config = dict(
    n_layer=9,
    d_model=192,
    n_head=6,
    n_kv_head=2,
    head_dim=64,
    d_mlp=448,
    vocab_size=1024,
    activation='geglu',
    norm='rmsnorm',
    norm_place='pre',
    norm_eps=1e-05,
    positions='rope',
    rope_base=10000.0,
    rope_fraction=1.0,
    qk_norm=False,
    attn_scale=0.125,
    bias='none',
    tie_embeddings=True,
    parallel_block=False,
    init='uniform',
    init_std_qkv=0.0381,
    init_std_o=0.00636,
    init_std_up=0.0381,
    init_std_down=0.00589,
    optimizer='soap_variant',
    lr=0.00434,
    beta1=0.95,
    beta2=0.99,
    weight_decay=0.048,
    lr_head=0.00469,
    grad_clip=2.0,
    warmup_steps=200,
    schedule='wsd',
    decay_fraction=0.662,
    decay_shape='linear',
    final_lr_fraction=0.0,
    batch_tokens=[8192, 16384, 24576],
    seq_len=512,
    doc_mask=True,
    train_tokens=97580000,
    steps=6415,
    dataset='wikipedia_en',
)
Each number is 128 + 32 x the weight over its row's rms, rounded and kept within 0 to 255. Layers, rows and columns count from 0. Numbers have three digits each. The size before them is the row's rms in percent of the matrix's.

# down: layer 6 MLP down (transposed), 448x192, rms 0.15, rows 423-447, columns 128-191
# gate: layer 6 MLP gate, 448x192, rms 0.156, rows 424-447, columns 128-191
# up: layer 6 MLP up, 448x192, rms 0.152, rows 424-447, columns 128-191
down423 106:118122179101150087134125151123165090171162193113107156136081139131107115092158172134146154106145168090153130075080161121157133145179113106192142116115123155117089177111124143125077155110201056
gate424 107:159150075068144170165131147121135125162122141134121136093193173169118099109137128119105059084109140118134112208132120104180161158171155149087135139098152074127132102085094159128119047146100215
up424 096:172075167102140155137111222131085128064208133131134087082170095095122177142116110179129130127160108070131117096141133096074117127113138142125128152101108129108087127101188113177164145176113144
down424 100:090203122129113144092104102158134160173088110126167136103133119099116195168149149147134145135095088110107078129107128128149111150065183136115109098076117088046111118099136104137120110103136161
gate425 091:088106073120118107087122079107144080119107164103151131114163154184105147132158114077127158124089129083117112123122181091107076149069158147172163149116103186110166122122146112189169078143111194
up425 097:181135162132119134095134080147117184206136157058078128132146116134165091118074140084154113069124161155118169125102089146167143131117065083078105152229122100118141129160114143079147097126103103
down425 091:107167147115148162089149141076135127186117203152153137175163166144201129175131140043110130148178128128166133119129112135097131158107127075113138128195063102150067079092145094121143079110160118
gate426 103:098084106145199100092186169103075135153111104116092103184152136111168168157129148192055153075117113156139138182078128206110145193131137118100127162120133110147177148180140128126098144081157095
up426 104:149124099151181108110108140142130101123142114159110176112190157137089142134166140148121129148134146099136208130100122167187096138159092119110115125049067109156093141099079128171133139194121109
down426 101:152136129151157082060105087107108173163123193096170149115189186083159150070180072110135160128122115081128120134104105183160183149143142117175072111162154100150113173176162149119115166155124119
gate427 102:102158142108090114120185128162146185104138152101147121108113175103147082124131137146130152168111113141164114028137102163167145134091107099172155135137096124100136101170180103118130090178173085
up427 102:157145138177174123130111157213097073149160081162164108111091170140117163114108164105097149159095142102127147139115107124103222142097121098150170089150162145113118042113129137173167101112163182
down427 104:124098184160114070068094164101121113107108145088118136141133106082128098144135106068130109085133126100093131087221104086177163154065095145131148146124175144110112152140125063146121198170047140
gate428 099:120109118105107203100103150093168131177131122161179125130122114151118152140133048115122152130111170133138130096122105104073110173209160128150032122094147129069174142158093092141094131127132133
up428 096:145124177142145133155151109135172120165090149132140143111086134102141138134178124179119088112159127127115131107126153078188098144133165103205105157140170164131117149104172145091175129116125161
down428 104:120181178134133066139168184171123111148152124127136184109163125120079104137112157093216142166084157109132154141126147140227105099066110116144081142112125123137172120115117169064151161139207124
gate429 099:178165111141171131091105160143125174147158128136161105144177160105149085120081163193127148131074143108153101162131102203095114120142164143182094151079169118109140097129124157112089115076130129
up429 100:165100142160116113128161081136080160175099185151182147143160122080136171200113092131152132110122140092071133151098139167102135144119160143166126140061130163142120114127086156168082123135084167
down429 099:080156101176129171131164157103126104046146121160118104092114127105119069180142115140130150231175091138097179135129107146125103160181146152083110089162136158103109104132183140080128132166139127
gate430 095:121137150083162174135167161137094100146111121057115138138106116122130113134103127144124122160152147194113118080077112223106152149142175169132155127133135145097127126091083156220162090064155154
up430 097:133101142134162137076144091092173183102108138113131105100057155129109107169146076151131103152108120065120079185122111158168196129142097125134095113109132118199150121154146152119118132124142121
down430 096:065136135060108124139138161162035118152105164135158138091155114162119138084131122140158156159131127117114136118135057118184166100175125171082122108205113083074173121062081119133139084134179156
gate431 097:174113136104189157128140127157129140102087152115138130080151157157133200144138157112100171159119198089156180150131129141129121122177088115099115113149148156111057134092150109119141113155139171
up431 088:135117124088151140092106146160111147103175092109163167161094065161161150215118152128126080227091147097115073140106129076209158113131122136108101133126134065117074147151145109128106101216173139
down431 095:116134098115194157165177131088146130117106166127082147142132134151122106141101121110183168120145125137131107107094095133160115151135132255113095169129112100135131175165124135113137165149141145
gate432 101:167130118180070127156180123157126110121161107102120122158098069094164148136106146125151082168124097140100067139129215078139146125192074133118114113171180116059091145188111147134168091147173184
up432 103:124079097175155125166140106105095107085145068122085136119161110170183187160143101180120151168152097050174124101168123120131145065124079143115152083081104185131148136141090097108179141055124103
down432 102:095103118157148107138127118099070146103131116117154094139065151111081089175125155122141167085109199151128190146142128138092182129170088165118161141103157120141112171182124085103150147188142121
gate433 104:088109173151118111165106159071139132139130115151150171116089161160170169073126136121113164132123102137089106120153129161161156162132077143159124136136118121093107121130060097169116088104120117
up433 101:133087083131132069123125105128078091146124146099169171110158099187082074134154095107095157110133164124126147118150131111141135142139108139113142141145130197177115142114044095104079100141122081
down433 098:186112153122127172200103149103105184145136145112144091124139121163108145142135108122101179140151112126122092140188128051159114098137107148106114177173167090098111182113097090101091096133113117
gate434 099:194112115166084125148120156158108090155127159203132107146112146076130146100146144166076141122100138120144114100082128137123100103184136099185080130188180145074114147095042072146136110174150117
up434 101:097096125177103146172123109148134177136135155138125135184123181109144149111139159126142091132127140151147079115119139107121126097155155120104138096127105190149079154118044114131146095137111102
down434 100:089107161166071170173098113131117157139143116080124144063099080188163177139104119090134153102130107128103194144153128129147124151118151083142150100169113174083130111085084117121116134092094144
gate435 103:149133140100141080112109101164068071169149151136085162143121169102086121167157127129151187136105110169061065131071159117166164139128169171098171177116143144103172112094131094081171129131125128
up435 100:088184174034087115087170164092091078255052137124091151136121148099179187096131092093143085159117128135107145102124142111102094151145150174149114154093126159111181130152138139173117096113124093
down435 102:134200139000201123129091102126088111065080180117179141093081139099151154140107172161154188186116139119168105109154129122148205098154108194146108153166138113116075162139131145151072154175125100
gate436 097:171204188177175128094119141158096075109144121101177122090108193119096118156123134120145117148099117099152099142126167122147083129163170134165176119108081110127101129144158128109118150151152098
up436 099:106062148128197101150117123100073093181123133109127134116118097105092095114180123102100206149158160159142181089110080149182171201101117144119172162172133157132102152135146097151163106149142163
down436 099:111076159093077162064107087144141133103154121168092118084185191125101119120171180133121135119140086158103124130113064103149048070186169212122123127178119144160167105120108118091125118120195126
gate437 098:106120039123102125126133133140139128089187090137110228147084126123118118094146135170090164115166165175168169142127148149175134158111139095052113190160098125141107126139097122148132086090091147
up437 102:184137148065144143123148137115128143139083134168190136152165152112163170130157161126168147136126135098088139153142145136190148140120192116155104100126139117127134156075184138195149173056151133
down437 098:056144190145121178130109152184147195103160159106095148136109171223108136079101084097184154144118106106141094083096144111140082126165126100183124111111147130095099112146138175138192151129146159
gate438 098:091136144118126099147132146134114173169106192096109103156094108168149175105099055109076150127136048163100107126131123102106138119092090140131125147088118098119064099136108199162153105139107142
up438 098:161146153172128163150158109140067092145162148146084160087139112095146129112134077063070113116140172135107097099108095149137082103121094105125118137138126098084133152119156099106137072102117157
down438 098:217081125119111142154178161175121139089151156101144128195150143122116167079160120098162105160150084113174128139179123170136100172126090099115115087099125197106077148070120149120149105129124087
gate439 096:110124140170118063131145122104127099180171139133207195145152139151065164154119122093148178132136146166130154107063062132146151153165082093129133162119146106127172142104080119103113151190159130
up439 104:125143128090111115156068130076099149218141091124152074150122139101101166110125170129152156082081103109113152184081138176108136141106127143135158185110160129139132136079145155105151153123185158
down439 100:141181157139178179147144054073075095085143148104083148101216100155136129123155130115075143127139057141139135128108131119143190169121119105195186098163123148121116126162126112083111163080177113
gate440 098:127209108127102115141108145132136115120168157139145104093140073127161160116097120143116133082085167159174117134141146163109104133097111116131099192123211149138131138142131109175117151188097074
up440 100:095096122168143159164127119132136086126133085189120111146125133128128080112106136171162121135090090132183085106172143119092140088162095113097151113160165188108124113095134084103069135116130109
down440 109:149146195167082169135167109126094124172118120044149146057100100071140114090140057141150130112150107118136056118149123137097141119151116193122188081149085152151172176122105125118109150152100137
gate441 101:066181144142125132128124168117093115114057209147155154095140135120120119146118125105164162130103114141151114144130149116165141084187092122165157135126149173055114126132185139119202125159126150
up441 099:116070139165194162120152113153134147159157099138191124184137131146138089075078113113162129112160102134107135143155143136064147184106067184076077080113184103154165155083155163106126111140128132
down441 098:101089181220169152090161143173137113129076169127149175147129154190115123134115148136134157122120082133154053187154095146158159100095129138158073111072148153094118134114095124098201147147065175
gate442 105:112115146076144136145144147076115095152197079104152151082134129133164134103159136093143141151088080157125131086106221104089115155105089091096095133172086071151090137154127109119150082111129138
up442 111:075145137130174101131099156113137139194155116196138096135179124116177066120152111170113123123153139113123142170115093089145124110110165187167092093151081152108092152143134092175122060128158144
down442 103:096144123101130110148121179106142099166137116130154048154170174148086100140091148127135188130095136119121174091108143117089107183103124185162140113129109115137137158174171171083114104199093092
gate443 101:140071132061118132082111088218154086129098084153097149154073155165138151133154106100080108207155175129120115126129116103157061148137082121143162102133093108159112119090139184139179127075139131
up443 098:117131073147125153126129123143164127116138112109134115119046145137060178100163098109082130188029137105087094116118100107133120071164120093166097099118108108115066096136135146149135096087127163
down443 099:087133107135143119191186117111139107096110180115142117121184166108090146104162148158108170148080124105056127139143140128159183139082140087116145169142169098087163130145149121124084103134127155
gate444 098:166141131086160151072084140131156119103152174135148117131096137104175148150090086161103138136101160066158105137143112148107148178121134111101159099092143159102052209128125141103124065078056101
up444 098:107112144102161131144126139157126131061095138127144118138121177139093159123131161190137123106132172138170134199127111136084146062125163082139065236082148207111085180141081086085057128109126114
down444 098:137093123144141199112068129097142081092112109142135125150098057106128122118115130100123158126108156140177149063107123132112157139140128128196101118210065104082119118126049101122091122125130133
gate445 096:121145115165115148170184068068097132118154102135119090125135112182086129114131141195138128101076180119121128102154118096090097072192147087172164138151096163133077100113138161134150125070125123
up445 098:099079112148070126055150131158148072131099123097142079167131146139152181128235115087100216127076134077149125111144154125126102109134165147164128165142098140147117148094095141133112131087114197
down445 094:177106065125164126169107146104123092161125105104177172152117078158226122165079097139142118126128126163132099098165157184175184066147184141146116140161165107135091130117112042086114145138092184
gate446 100:167107150109156089094147121083141071064086099130088121134147174090130155169109140139093157086103149153104201140195106165077155103158153139102123056075143195103154144146117132125125170141105141
up446 101:152137072104122137152132171077108131154116121077103162096068125198112120083110148128133120118148126174135130130147111100206162061126109139131121115155140081115150152128128132127132086151129121
down446 096:075121084168120093089114104139131128065179158184146180112120105100108146120145143119098119086113169072150157086107091110155142189149113115062072143164115138118091149165174107104116114080152104
gate447 092:095158092104149171131159165080145074080133126085081152174153102123117110132154075146081130146141191092114131139163110101135112095199152141136144167107049065137122084140141169173140135082143144
up447 093:111107069093085114158141108131171140126108070080116061129100184108095100126144127128098174151123107163147075152097078084076118137050101063193118166121099121082119074080092136168128120111170132
down447 092:143127057132145121130086126133178195097147163116207128114115098050137162122114099133094147160108170200097135143146102115130163144147100156168144115129131129083120074189130130164123176137142138